config.yaml
num_attention_heads: 4
num_key_value_heads: 4
vocab_size: 29520
norm_eps: 1e-06
init_std_down: 0.00364
beta1: 0.9
lr_head: 0.00792
warmup_steps: 435
max_steps: 8216
dataset: "wikipedia_en"
Each number is 128 + 24 x the weight over its row's rms, rounded and kept within 0 to 255. Layers, rows and columns count from 0. Numbers have three digits each. The size before them is the row's rms in percent of the matrix's.

# q: layer 12 attention query, 256x128, rms 0.132, rows 27-63, columns 0-127
# k: layer 12 attention key, 256x128, rms 0.13, rows 27-63, columns 0-127
# v: layer 12 attention value, 256x128, rms 0.126, rows 0-15, columns 0-127
# o: layer 12 attention output (transposed), 256x128, rms 0.119, rows 0-14, columns 0-127
q27 092:109130095184096146153117137136136155157136143106182157106148130115111126100113121134134150194133128133116112122092105144145163154154152121135129119120132132116102120168103173150112128121123130174179140131103121102141123085140107140127165154115080130145127124151158158074157169070150125091134151130114086106128123106136106120123138092141157133110116140107086110113123123155113109094085
k27 091:155110108138122153156122125150141132121075156099150138096168132129111111124118139132145122185137133137117151139109107124131102137125126179133084114099136127151142121125077140092167130144145152163200127115141137116145121147132097099125170131090105110164161112142140120131178147129146134106180108124159082118158125106139099177091116156158154117094133101113129165110112105136135158123094
q28 094:102136133141154154136120124125146160142078109110103161153152128143147122131154128124152113088136095130139131122150119129165159158134175147096080133169101132096153167149145110106134125138159113128121122148106138142156115117123104134142097172082155112139125117129156073129099152112087128100125118132083178114161095144092112113136076130188123144102104135140076088111118124145119103117129
k28 093:123140089139146123099137132161166146143119117129103112131175172140165132139154119160109139134161145108114104139132099127103142155141107122135076138157151143106133114142099089142115120159141148157172105171160126148140141143187127138148082104102149132111120102124165092133119134142104108095105161115120183168139116105104115116150064113140127155122088106123085138095094128139141103099133
q29 091:129152127103108115118101120134110125151159111141136147135096151091134104154099110123122151148134173111145107143143137100088137130118082117175159121107122115137111171107178171129123147121125178095109151125132113127146139123094120125117134145164128113098123147121133147136119142107097151153128131110126127140113129149170133106154173170073142096129153114105122166200134136076153189091106
k29 094:135147139106142134127133121125133175141167130163147156131059119097123122130080096126115138149145122121141118102145140132100106116118110137158188135107114120125104159089146133132129096082145144090129169127070104113140108121079083146129105151169137127133129131133112116155103153128134119155115109136082121112103134159143124082164154139088141124136147147126137175175160136090144166097137
q30 098:133134163132070130129120108167135122143154107152108107129126110111140131136099120103109153155148140121095111120103148107155117084123107138152184130139140086150127136122136159157142152117113121092105123081112131078130132117112140110109151160176157121108131140107122141121168124107147158146138140097117143111092130118159117111099188115112113140104144134145148143190174079066160148137100
k30 095:114131158112086143176109122131114101149125063148114144131141138132128101135106116066128153123142097109123135138098132084154116123106131157105166133151158096131115119133129161130130125097134144144097153103113132079152144122130120110122118146133152145107103159119092125115130147091141157130157127111134135126113119140146121123129196136103119124096145136159175132212168110066169153128116
q31 087:113149114107192157128125145105121135134084135117116138134100148085097116128149089192122115143112124178095122171128149121120114176127113117116134148059098127116130099116127105118126156140143082108146157088120099148113112087133131106177099100115104138147169124134155121128138118166141129119148106124121132101139145138129093138124092093128096124172111110123158131100101154180129108121139
k31 082:119136076105138140147175149105093112130144116111084157133159109115110130115152102146137163163111142132136088128143112158118136179150097122100130128108106119149111118148151132149125128186131111134176162122151099126092149087165106085118128131107087124142156128140120109153160071137119126136131126144140165102142174132131108130116107105119098097159113107132141121098131132183128125100194
q32 102:125131088136123146132128135119123129133133145104147107098118142101119138118113153096112133142129114166084116140109166168105126107159079142124130132099146109167091132121133100134119114103163129106176129120168074113117131117159123119106165127128110124136076169158109159145130120147198147166169120162126061159108126120169117152128120126097114129086120112152153146133111085124123162119163
k32 099:150147137118093162184140129110119124126136148107135119121124118102122125127117163109148125136096116174123123134086169099133113075104111133117134124132125125154100137131126100116143120105149146096140137091133102117094145134122126097107137149156139129153103140170106187101131135121191132162141114160093089132085089136183126153105184132105132115145147106145181149133174076131108149138131
q33 102:144086113166098116128158125135136145170143096105097166125106117129141111127132085114092145112139101114122140129117095136170127092128166130147138100164133128121134113118141177143168131111162133174100159128120199112118124123118115154119121150127168156117117149108113107132136146121115148097139168088109109086150110105124144073110132182159162134112135177143103110143146144099153135085133
k33 102:137113121169104150120147148098130127164122134119072112132131165105149107168128100131106137098125101067112123147105102119148111152097112159144099109167145120107152100116119146109179113106151120166103136134101153116133137136140131182142107126117147149115119121143111086163123144104102147102134154141097129093199116091117150134137116174144170130107123135165129081162123141085127138107108
q34 083:128118120097152119137139182115169153150121147107150159157092134108083082119167113144115108098108138152125125144133117106122098127108141123135129148068123138118119142125117088105128095123148103133144142107143095116096058126118165137143101102130120163139132130132156145137109169135100126069137095129119116099113144103087095151131089153119122165146125093094151124106078169154107140147149
k34 090:151116141105121149109152182116113119105164157107083177121171131130116098128153131131121152139080125131153119162115091127097116147109160112126095106123152129114138118153146099129137070161130142134123115099149146136136186128157139083166133149123079128168112124121145108162133075131108151104128109135129155118161155081138099141082106142138129100160116104116152134167119145168113116122154
q35 073:154106165109155106116157162101105133154120156107143157165123129119100097107179131128103092113144136162127134142134132130119096152082117137122128124090099169144117130125092101118098089107154080139137145108147141161112061125137195146156123082124126165154137158120139130141120138148136106114151124136111137120150128117080094123130096118114131132163130116116110110081080168135121111165139
k35 072:116120149119132128086162169099089105087174166095094167114189101143127110137126123138104126130092167134149117179099109148114107157118155146138130110156156120139146127168122145142144070175118086145117116141173137122126151127162150127149160142109095141151115132128135096147181110126126129129111138148128114123160172079110104104109109117116144116154122100117125129107100138140131115115170
q36 093:139117158137119074136123109160138117117116118147130072141130105123113133141126183084115105137136153098158116120118148091142143070078157145181181160140134126141132105117136159120134132100124177130088103102119136117125107177127155136123132117146124134127144143153144123120117089104134136166122095090108156116114156150088141104141176148115163145100145124136136152155149117079173129134101
k36 090:120125132104112107117125151148103115135161123156125110134114163118106135163122141080117107082144122107109153133130145118102117087118138166162184143134155111101139144127157179114128128101120166128092099113137152092140115139119139115146155135123095153075143141115133098096101085105142168147147133133127122142098168133143104122154224144127124138121152151138120170167111152086131125146109
q37 096:145131150138097132139117132174128135164118133150131169138121094124131125161145094146098126138110121069126106153114115119122123127145120119111135110137159076105166144141151125167107140154079153106077134152140147124113134165111096140144101134162136157150159075088156119129154151075101110086090158110150204110120130121141128108111115142103110121117150174096124118155132139108143118138143
k37 094:120115133137131165136099121133127166142130116150152175171159108111137121156156117131104129125125096061112086142150096119168086134174103115132129113128143085119170103137097140149103154149106124131065145129100152128151169110120110167117128103134133100141143087088151129159148171141092137091110141091154142114126110125120093109155081166118118112107116145117107112157123125134166139121126
q38 097:155140181119125096152104133140092104139120118136149121181112117118140108121141127122131108137147137085117120131115141087137125122108109115147163146116122094105118149133163142157128137101094149154079110131073139109134124132121128112131097126153155097104130165101122133159145128109111118144121153038114190102112135146107152088159160150100115134111137141124136127202162133083139151121128
k38 098:134133154111118121156138132107115097131176106159147157139096126133140116144118085119081113142141141116125131153121116086091096144095103132141195141134135111114136157135114125152133108136099150147082134130091142107163133105131124150135115137125081140090107149103140107177114156110118111140110183098127131097090152134123117115147187134129137125131117171134127181170134169103163146087162
q39 098:082141144094131131113106121181150133149130133137133126165136156129116122157115103114117139147144181088126136104122163166092158128123115145174137129126122065108107152172129088132144156123086139128164089128137083137115135114127082116131140176122131151124094138141150128170109104103107127113155083132169132093119146139182131158127160145132078130131139103124136102149104102091123133108145
k39 098:115117091106117101157107116163134149132132105140127205151138169133135098126115113115140164150138133121146139112128151113101128115160144084124126130117135122117084155133098098143148135070103160120150123143102129142095156130114104094144113121135173092124104106137136176153129111118109124127112098132183120137067108133158152071104159163125115146116123132135162173152150068122133130121135
q40 089:134137088142107159104104114082142144092133106134135113091122146138160144108122109159168171168102080147106136124153093133148143161158099108093108098129125146123166088099126140162118143135120120151155125126103150155141155090135136142141188149151114118151132131119098137155148099163155154140121162153173062154145103106154159112124112135144138112145129116144117143096162105146144097108117
k40 083:160140110150114135103138080093137134154090117117143072139081098127166162087141122141172120149141083145121127101150124113159165124125109125101119110119110160157156086099120128109133159137134083159183123136084127155121104123119121137079153118106141171146159145144113155153131127110149135156141121159141113121144106151125178147142123108163122111129119114131123088077158120110122140158094
q41 105:140112133154094140113142100169135118126107122118084108093161109109108151120152153111100136107147156129102173115094117135151148087136138132147141175148153086123118100134139101097156128114137134186123090144145113116058109157101116102112151168111147120109154149129128110118124111117089156136133103150083140138116170125121134130119153146185098158112128136152127126085094104103144082142109
k41 106:133141132138120128160111140159153128151093123126108121112178177090121129133144117121151126105138124105083139109089158093156156104148159137149139129144131077106095119129115116134139140091092157170132137119136148147075147132151111120174157145110157142088124134106103140095099093106136155103156121131152164147079128119127105145121180179141120145118129131161119112121072117103125118143074
q42 084:142118119110145145138134168126129133171116135094131154149100104101126112140176095143118096087124136166122128127140122151141131168130128137118087146093111122106111130138134091116116126116180086134135149123166074134089062106139137130142102100122140122124136138119132110136127158146113132094144122152114121127139117106096111115144090160170086172146128125104150100075072173165104122134174
k42 085:131130120118125151131161172112117112131146137097067172109211131126139093132172118148115141143106118112138114153085104127101143165122127126118116103146140116132125124194116124146155096138127135154141138146136124137107192135180129092162113128114089130161089118130144111147137110128118124105140132142108155099160124064126114115089097156139128105150104117131138112140099154150119100111166
q43 104:113101118126121135133091126137175163128063117137105090140078173127117118106103147111095159102104120132088103109153125104101083056108130157170168157137146121146129134093128079151160118105122152149135134104123141117127132131109178122138120146147117164127110149173123136103121109129117142129142108109148121111111125135125128119160155124096159124104129107160158156153149080112172155131125
k43 103:096120139131085133101118154143114136110135123134074084169050161127096134118129140080108173123119130154132143118167151114106111121099124148186131137153139144124145118118155130134101104103151153139105125115124136135126135118097113086132145173154104153117106129161116133113098105091124174132120117165139136129078171155157118152130168119105117112134125105156180120149168125109136144151103
q44 093:111118148127107129143128133146133132129120080127140153167111136156164077158134135111130123095119128060128110133128150117124124076129116148134136103158118105137151166128135169155120141125116148133114115100093163067152126103167138130139118124160174131127087127130154128136142131080164126108126129094131116109122084111152132111125132145101111144091186140119126113193197117095146129118156
k44 090:135111125144065160157161136123114084124148097125127165116149117142136103132137138119098136105103102090121158156097097103096101138099103127158134121186155123123187110157113165126112123131173154146100092129080148090168164141139139132084098112141134128136082149121154108148107120135120130122118152135120104130157122100147151132132157156138118140106138135144173155177162133095148125111142
q45 093:158124142114176148114145134105121102154123155107104154137108139131097135122161096156133111114129153190140126131146130144097093157115107144114112148080116135104094139131117070110128107115151117123151156141159090176119116126131133135103105123104111141130115160133136124165091110166111118121126103134085153103160129129105105162185094134127102098184123127150123118083081143180108148147121
k45 091:117132150108157114086154151098131145133150177101099148136125122152121151130137100179114161155123192185142098123131152150112138151144111119120125144082088149118108142130114104148130114096116099109147128148199120172090113106116116117156113157132158112117126101151126139143144115142114106125077110121134154100134160134112134131110092125092115131162137111141098102076116131163112155126176
q46 077:123134138074137154135133157122166141169129157110113143136082133110101107144161085145099153123107132117132121134137139120116115099109116127144122132072149126151121173093130104120139124063159160116164150082195096095102096124121175125164129115159119144150121125138153141158106144127146148103126103136121102116111128102142109156118111108102102133146167091089149138111143126149143174114163
k46 081:152111136092082166137151153113111136151153174107060149119178106072106100117124132092142164140087109136168130135125114116100127127098139120126086101133131124119170125162136140121116098117156152141128120090141127118121185126139147093106125170144114130158111130120127142159099087138113179109121095132119124098145159098145106120091129151100127110144127101138172122146151124148128155116158
q47 088:108144098126148125148135117129123108107121118144113106115135147152104131163100147150086114136135110156153110189137130120103128099111151151146170162114122138120161060085107145124139153114091131129118167097165141130133114149130109113097095103160096129131172129118123060095100090188136142127109108098123167123132146136128139144138129128160129104155133160149140137142171119182118099153098
k47 092:134146115100110083142135136116095097154136132135087128157129111141120122135160130133123141091152151108144092147147128151126128109120107129157153136118095136134141098110176160091119166109118123138143176096179117128095109124135116102102133139123100108092199133138095110090091080131127139130103131111166179141165140156093142162113133117127112128135177153138100068107141152149111136156121
q48 083:103112116203107129135139090148126127092139108143107098103176129150137147116085139113139157167128115112129145110121109118135144109140163129136134106193139125139132099127123173143136143147108163129099104147086210111157184143134108146118135154114142125128117098141133128105131113096144122153125151113121131140108109143132152126101149114137172113103108162151095134183167103113159109110095
k48 082:124144098163158136116104084138150119135071090161173055135060153136119164127088157112140107100149138116100140102156131139165128085157125160141139143143153139139128130093121141110109193118131132136136131144117148118144063125095131160106114101140154127094154118128124133113132154118135140141141138129138116149111111159114135147166139131134144146091150153142102120104121125087141126138082
q49 100:112139144125123140117129130150109115169166165109138135098094098074085142143106123124112118134108139137131109143128146152142142095130125098129131157067120166134100135161140138160098086114143125097109168094120135074152120162093122142149141094155074119116131164141141141144119141125135188157122139120131112119121118136148143116079182149090133152135150118112129143141158189107149149152161
k49 101:143133189119119159171144129105083105145141150106117181111139128094092083174126112092161086115122099135165106139107111100117134126109123139117133150101121125113107121161131136139129078130156148092129171095133113100146130128111146122126139089157062115124134142129138098137154134130119191130164114171084132111142124136137113092147175144092150119133129135106140142143149158121127163121140
q50 098:153131121173132131110128123128147102125084112113107120133149097139154150103144123135119134132154114168135136127116119118168122136121129143116147133168100136113152076162116161116158157111173112163129115123105155156132118103142162148134156120114164109136141134119134082159148076145124130171130134120078130095161137100083104109123113130179129124111131126187121116074107091134165061094123
k50 094:131132111134136108111143127131137098148113115114095099119170143146165135115135106128151128088178122118103123127109124118167145138114111156094150116176128111147133103137101175104173159131098101186167069166151168141119155116174149132147115153054162153088136142151141102125121094091150145131121153137119144109152138101116118144133136125174118111129121105156097095109109112124126133122145
q51 100:133132156119184140121161144148147128142118109144102190154124116160108099160154074197124120122128126126128134157113118107110107155113133132129150121125128108090167109123133128111127145145117114119120147121143128152107121106136127128145060116136176137137145089105166073150137132153110112079139102115117174098163161128114104115135082136148079125166140156122136117117113155166141086127124
k51 096:116114102112160126118190137102119121143141111124087172139168118141129124136155099163125166132151141080107120142141079145145120176160116114121130109132127098116141095138132143156130158148119120157111132144142134145124162094154104140116093127117156095136129113122132098159143120151081104094090138112161168113159164105120122123110066142159096124136121146157088091122106129172156116100168
q52 079:137140115071140131139153185113146137165125145095144152130071153104089099100160103139111122131105146148128117133126138136118090135139117134132133143061120143126130143114115103130124117090143131120147149097159084116089067106129160141140131090159111107129145154136138130158108184133139123118139093127128090109132162099113097148149125130093111166131163094090153162100098161136124155127142
k52 086:162099131103107151154169178102093098146164158097084161107165100112108084124124130111121146150076134137157121135106094124092117163101136120113111089119130124115132107166138134125133077128132139126126126092132136102122171120147141084153144150122093126159108136146147110164119102138119147132133108131099129109164152075151099124075131132129131093143131107124165147164126142162115138113174
q53 095:126133110119154132105108131086117130118100131140153098131125110107119118131146171146153087076126112165162143124151154127133116132119112137071103155096109169155099103134127101090094093179153118099165120132147079145129116160132147125128136089102095132139153116141142126112111141153124127137154101195138108169123123143136085143134108102138114138159141081119138139064122132146095105164135
k53 092:112158149102135107135158147140111127092135131106165110108149112137128133093152155174133092138114137164139130112142154157119153131143130121123140133099090136133101127118175095146096074194139127097156116116182087129112116146145167114110150115124094132139136133136151124067120121146141118112137103185099152166091120110149126129137098094116099130162112086100121145085117118142135080145134
q54 092:129145094133128142117132116084159162098111145119136081083106156115164137093130114132133177145113096174092134105158121147129137143114082112112112118126117182144132132125117136126126130110175135119160136135105120150124158094128150145132195125120101146143143129157097168149132115141140138154128157168135047156145090115132128134116119107098155099134116096122126157095160109126170150137104
k54 091:156145150158130134096134119120139159118101145127148048120045119115124167086094145116158152127135117188121122096141149140131141108131132144093116129096111154161135130097128108128131129120153099131167097132098122150108076137102127141104149141128134151148136129156125145146115124118165145152144095152098076116135125169127147127152103091108124119145134078112141137093144099105124165152102
q55 096:120108131092149126157140134096158131100165143104152110117122132147156109085165152137149137120101125107166122093161117142109158131095135092124073117116111162162127143128134135132099070117149116152173123120135114111150126117156176151119165104110107145158124130165188153147094127151148112138135098131140056155134061121118157130143105133115124116137140114119114130087152158145126143117139
k55 091:177136138138128152095129113113149140113124177097135072105115130150126168121109138159156107126084129163135151141154155133064145110106128127130082129105135168115178129130128144113119098097144128122148088117139137142159090155132154157090162102146084145171115115148150119144100079139134142141146110153114081144145115118126151096144131131131095121164143116118125154059136129122097129135127
q56 104:094083089145144108144100137114132151127138164150134115086100109123123151139105131124109147133129096143131093138124133165107104149128152150095153127139144104153120101132114118132132117177093099097118159149177138139138138107145097124133169120127114180135093092156087159067148132162150088132090145133184114113098125105146115144120137115114154121112117125143177085127105108143085081129137
k56 102:105091086145139128164084136112106137090103130119134114176137099151143112140125153131138141100132088121135122135175162163162131120113136128075117122136124149196101124126118137098157154177129127095097123134161127130119134145095117087125140144132123120153152081147081153081162153105139114120127118127117106129121075131141140172101097105131127132119121105114170072141158126147107108151116
q57 081:114150108110119151153100142130147120109138150100157150140150147138137146107133119166115139147129131118150088157172121154092146150111124142163131143143114157146144122164084154174106123116109126161194159089123141128157119110176142135143155101160087133162134130143150156103121116138171131143098137117087123117108082098120085146163153080096124078137133135121134108112154110183123117110119
k57 087:143125139131110120129109126132110092102116149099114167121190085149122128125118156133147128135144127127144095155169114153120123102102138145143105126131085183156177146138082188085141151102163106128183135137165141133139123120135123103100169148108101121148153103152137135147131107138135122127102125099136090110174146135117129167112154104117114111144167094123148138099150101155087168137157
q58 098:096127103105093139153127118153164143106106124130107178092169122096086096134149091131136156138094127130138138103142106136149152104085192107153125155099166146124126130083124104141140121128143146143123130104122140093128124153103145110136107191133079166146176132106119094100104174113092149086124106136125123118122146132125120122108115123157154144151080130111133123121162150141144171153143
k58 098:148151085110101125085099123131138158138093134131101120138151148074088147157144140126144141141127113122136096125146106131148168135135136160143060133075140138074164136121147097133095091092147112135136178105145105123098136150142135154151145141143082150131138141091117116148110088123101169119125084149181137153154141142118120124138116180142128121118113119138130120122104147150120127142069
q59 099:144094092115143090115109110147085110127138099103134079145120138129159134131139154078119114078156128113157146093148143141131133099121107161160143140170096133160098147135142132107148098100174137180103111132129144146141143131126141157120155097089137134095081161160120139137071102136143138180166124124078111126148085130120157099148168152129134133103152129136140141132133126104107112116148
k59 099:120117134140104091125137132143139112125150129124121102112090165130130126118091089129110099096115135132113156119099145141100138078085130141161164133170086152132112182139133151115172106104144179145097120133124151120117112152113146138121139101128138137088106119187104131112092117099136118149131163148066094141111099121108166108151192120097135146138139111132138136148107149063114121120143
q60 090:098084057114098098145123142146148161121113144101130108121144150086106123118143148130096102134143150152116117128158140135119125113078139114193150161116133151155070146118108107120158090096172103149152125109131135125102100147113148091138152119105093173136123155165128149063099163119114120112151109136104093109108111145108125125147165120125156140137131107143148099107104135157127145137136
k60 090:130119106130087122126098164148130171065116155107092130131132164109090129116097158114141141127104144145133118147143155147116137121090185152167107128104121142119100153115129123110150076099156158141131155129159108122115116155152120118164148159103043133130122146154111137112117067109132134148127128160122124114130153116124113167114187137095144117137125088118168123124092150123109109127124
q61 091:135120141081165117109157138133110115113180145135123115117146088147177158167156098164160121112148166129162160119146126145128158162117126116084114113185127132125159165181114115089126110136103122133114113179154129170121154143143106145108147115119142137107113095111101142168117087135106121128112115145114147149131124126149170130097108155128104103161147094126150097111107170167111122155141
k61 091:113117154113179090117098102132151171121117151141136165128138105144142150103107136166167126114137129119122142109118142138152141111149152091073132128119074153133114198133117123112152183130105115117118111170097155157120121149126129169107116129154175106123128088109122127150118135154086107110113138087120129116142092158099182092121112110142126158140128126106082085116101137141122119128161
q62 093:093162109131135125140122114125129141151146130131154134103131136104090140155085132144107113163137127168149097135107129139150149126157138149099107093101084160140101130108103162110112152158157112064111185133146150112154159136110075147127124147105094119108128119157117121071124189120133134108138164156122126143116117140169104131108138097146163133145111115103095135167119160136101153151080
k62 093:131138136106159117137145110135152137129081119138143128115104123134122099151115134157141129138145176124156120125129119145158132121134128163101107121075114132166080146102164110117127118173173158061141163131160083093131098147121095115140103107142128108124159115150115120123156181143151110111171114143089125143160114148102095102104084085094165143088150129081112116140132118137107120144135
q63 088:147129144093139107151100126137106132136164173129159116145108117090120149116129132135136108158162157102136108125125141113097150161083102100164138145120112131142094157149124174096105115102114113114145128143172104125139124131148134132104147102133140110129086156172204159107120142141156121135105105088070142135082105142102130124184155109069107117134124086131118119123106127129132151112091
k63 087:130115141103139166164142127138112151100150144119150147105109140154142113132069119133143115136125141167101147144119154124074121127102133155141164162102084133139105177118104158100128120105103197083140125138154130126177104164126123106132121169130113129127126110143114125124125134149111101148132121095094092107106165112124089119137181100073123133166155131115123177110118113119112134118178
v0 084:096089115138097081151146149140093118082129122110136134105115139137156097112084131070092157160125096115089133139117105126138128131121157128138132125167140123097145151123121133120169149129124091141116102113091153124097150112164099109161141164139136102115162149142160180141145108101148165109139131151120128144099121121135140122070130111161145130113156109118130157130191079167120104149149
o0 082:098136154118154132136137078119133114134144146155159132143108135123107134125159154135116087119115145149166127123119089142121118106166128097117097148130139125163109112088130097140100120189108129110116138160158119177152141137119100147126112124132131119126113103116116080124087121163096116138147122119164165132156133220115117111162072117118139090153113152096113105151126180092121131149103
v1 083:112090085152145131149142108103169109130127083116104141116121157154140157090134172114109151141113091138092152123138143129120126109165144155153145162153135106172117109127123154142138157134129118144110114164148179070156125140153098115151161117147129060115130151141126108136133123131111143145148165117165155108111165117131141127099122120086160147075119132111142146162142072112094134109147
o1 080:135159172095144133117105163144146121093112171130157134165132089091110134122144107166144097135098143090125123150135146164137120126135156094081099106117119140118132141121136077136121092155119123130147118129110081152096106143149135126117095111131140160170141123092133141110118145126118138130126080149112134131167129192123147127123104166153077128200141119134129143061107135144144112133122
v2 090:145156137120087144102156126116144140106121101124125133113134122114164122126138124135126156063104121113102125138135084160142106127187108138173112159136172127152115122105116131137184146140137079124137156133107147098154117132141116130143127124097126152111084156130098148146140132148134126118077102132183080105152069131161156127125115116147129161096143117111138133128092092094174171120153
o2 088:148133141131155113175110111135120128124139151137111136155100091135101154111158149149133077143137160123139157136118156111123127097093135136103171105111095100142135114150135122120110114127161149139134090142153129097097116139099158105099144123156117147175162135122170098105140147123157143154137143114094154130094173198106104151115131103079097103171138124141109132138164150142095069133099
v3 083:127154150135150136127156114143142117074155092132100125130114113172125112143122101111137177114135134148123130144122124126153096122173125124147152136144143100100141104139130136182153158127116126112122116149118158079174132113147065103178151112191145106127125144126136141114141106086143106124153113140131149080143130117097059098083127140105167132139129144138133132159133117122120086081155
o3 072:121113143083113107111095118106130112157107109146139143122143115102101117094122145166142091099115127052135112112131107145110160155122157101096117111088110171169138146143131101096153125164145132141122132118145099160143086142142143149078124128102109156165146135115116118175134148185157128128121126111099110143112127173191169153131172113109104146118117129123144129110144155158148150118110
v4 087:124122143109125176108125137137104080094141103133135147156146108115107112107152118139197104104145115122087120156143120083105133150111083137105109125104156121113141162108129116117123145094120068071156137127134127123145125166115137120115119158101117168156141158120145123154095146144149076151184134097119119120135128137115151147138096067092146137131129174115099130142094164111146137117144
o4 079:161135127152105106176128108109150129157144133138073146121106144102131122144122172129090140092097116132157111122118140140142129100129136133163186123119124140151128124157132162113151113150143166160090130121147121119113137088095145126128131083138150165097105106142132113099152143131139162118096125111125116120102113064159096145083189151136114139138164096153147134129167124097090101145078
v5 075:131118145144118160120145142111089113086112153138099133108134129104160190160109117122173123107127122087154128167124094125138088137128122117102116114154095138067156090153144113163103103125087151142113120095132147129165105098118100132141124143155174086117108123137100103134157137117175103108143133118117111142130102126110102125138123176120122103165118188137140178128153102129136087124113
o5 074:135117119140097103133148095120126122139135113154170124099016119132127111132114127131089142139142145202135111106123141102137141125131122135135165144096178138160135121131123139111126126120127145112104103154155114150111088150058120138113144143131097137183114114134129169151136111143118128144103127144111145140114106159162126128131131084121184144085114106088118100155131134125120154152129
v6 099:135121152120107151084161135093115122098141146115105145111125108138122131130110088119121133140137133130114145133125075180144108140089130126131096134168099148124142087153138125162107103183141142137131146099138158107147135082094113120118126137093128178098151133135146103129151137127111099144145195159158087173095168135136145133112141136153109120170124172124136122116146113134154057150103
o6 092:116130135147117092159124086130123106126110145145167081103115148107135142138110152161103141112131162151149119129113152107117128111159106168166166113105168118164106170135150139094124123074114127088113108143139106158098093137129169142129137110179117116128112135125116156162129128125114140149097112139110162129121134108163120141163075092085175132117155117091093136166106112109103173130105
v7 101:108108139151114149092087137158130115138129116119118117153139102120156130136153123110154131099126085125123131122141083134128101150138110130139129095131144095119135152102137119124116149161076093085133091083080157124143120185121138181149148155087141153168094177144111123145091134187149131127156129170122133124112134139139164156091105111121130123133181129117127129150125105112107170153168
o7 098:157133126120130117194165151105088111118141130128121158140113121073119144117105161136121097131142134163126117141110141137150157078136177129115169168101143131165150107139137122164132091145140156168099150119137106107108133084155109065139138127156114111107163115116130111064131134092072155130118126093169142124144118103128100113122129124102154145129117115143124141123141156130135107148075
v8 087:134135140128171144138118143141123159173150137109158098149129099133092127086153129155129111142151139099156125070125191122103163125151081143118101092077120100124119108118135123075124127119114115111148156130136097138120119124137139140104121126131126153125125118110131160119128156143093099150167126142120141132128121125122163111110120117107126120125136037109104143143126189125137188142070
o8 082:138151139149094126135136076134134116127108094131086145125150148115153132154118107084125143105125111142093107191100075135157109116114167153144134149182145140102145117135087134143131154133155131138105121103112161105124200115141114116142130111100169129117114137134115102100131114127152165104127136092122118116137106159097095151118154136151136058141131178156162122103117109120157100110150
v9 085:089124092162098146138112124118103132173139145125079142116122110164139151127109134119145147159126108126180143128117111124145091126152187126091133157168140124122141130136165165171106138125145117162122075127143156108150135132120112150122120130086101058131120158129119109136148103149138159116082160141126176142127167123128093133130146169114146123088120151126133110141169089114101101095150
o9 078:159129158088150124108123172137117128095094110120190069127107166117131149123120121163113158158126127179117131123159138137160141123139127092130118113076092136137106116127123090136130126158106137138120130143133087131122061173134113118123109167144121132144174117103107146130107130118083106153131122160123099146141135123137193108155083121117130184119126110130115137091133105157137143157129
v10 091:127189131118115104086169115119104150149121143117108104095124147116181107103152155106143129119156082132073149138175117110160126132104130105159119135103134107129130141118147131118088153120167118116156139118108151131155142136119112123115161122134135154160160162112088154119163159136148076101114148114148118096124112135115079147100125122084109155117127142137091142151136084123164084133081
o10 087:112113150133115154182103158126132109158150155108148142172120113088066143114120115154090109082126141111133108165098154124120129134129134101132155137122126159153108138138153131126168094174133110163131106141153120093156102112097143122129127080127138118102160093102169125136080113106139152152126101118092127113151154096137142157139150101120139135154151125149138079116146156144069132096158
v11 088:122143111135097148139126126146131096075103109137111155120108104146148146177082129104164147085105145118148130112106074138132106125162166118126127152169149129118128110130107120138181149121122109155115086113133153102128107114135122151142105111146150111122077144138146081140138119136147149111108092179117146114135092126142144129142121180155156137121102159125149083134136076113139056125155
o11 080:148124129076133116115106114117106147134126130131148105110117139134133162102144120127125112175140126131146104134165145115149132129116114078113143103053084133144109106136134121128101114155118147125134136150141108145127096142173115095115169158135075134168195129131109161123139116123131113125133166121147138141076145220142132110119122115091100115121116095124116161159129156149126174156132
v12 090:120152121096108093109096129154120167142111137128119112101113080117088173097104157141144133171136168118121097128122126172160108194139144119138119109146146142126152096125135147110095119148107129156123118095134109136109138137129142133127116101080112099149136122098122140123153131093108140122120173079112112183121100123165095151131179133135131109125164146119184074127155133130154140145165
o12 086:142095141147093143133136120116104123132119144135132096149163169170172129163134119118127147111147125105137160124142114115109132058098125137125141152124125088144156141091157154121110114127150125102117164141138136127167099121143125146131153174130148118137112096132126156154075091130119154133123128152125137094138113095113130111137069120124151166106035098135079140111165104148125134096141
v13 084:128092138134100162109120105119151125153118143108141149124119159113159113158096165100147115093100099135122151149108113135193131113152152088129161122137122133125104125150112171135088173088097159113115085110105162100128145167136110098149174164163150109143116146134116155143141137119144142088118157106124105102101119116151124103101111139163147113160138159132136124124146120118071152071152
o13 075:110145127095141097109133181128123114088133148143112146095162087118110115109125147150134100148132123141124078117144143134121135148107147167103118133117178115129135143130144093131138045174116122127116160103171134127133083131121111141121128128115104140150147107154144124101117137104107111147135102130161152126162111075108115143122126106111112236132115111122150129163130152139132104161141
v14 093:113171147127133106127099124128166169161111121113175103157132096113118112091138164171110109144124124119118103090119156163141154098148085171108123122091125126138127102113143135132142104099114092159131176159120120155151108165111157138108117107168111152107133105125137169117098123126073134109161117074098125125130117126160103131132120146121115103124155116121174092115135180120129179155133
o14 086:135120144158144147135113130109134123133152121110094145135163142135159117137139085098160130089148132133101125145109139114113114149116189122142112140177111103088136122106121156099083139134178146112132129088133150103125171083152138132126115125084180096174117123115098105102140171122157126140132144168115123125155125138068096130132149112144114106145107127164106159124125103149139097062160
v15 099:145106150125146116130116136134106114066159124147110071149113123132148156180108111116160104132112118135103118115111129147090108146135125112110077119137098128088148138140153114157152159141144149096157087039106103134133141114120143140168116125115095087122135127120147102131141121105164200123122139140122134148135102127095126143090129135185123132147119109133102150125166110153150120146161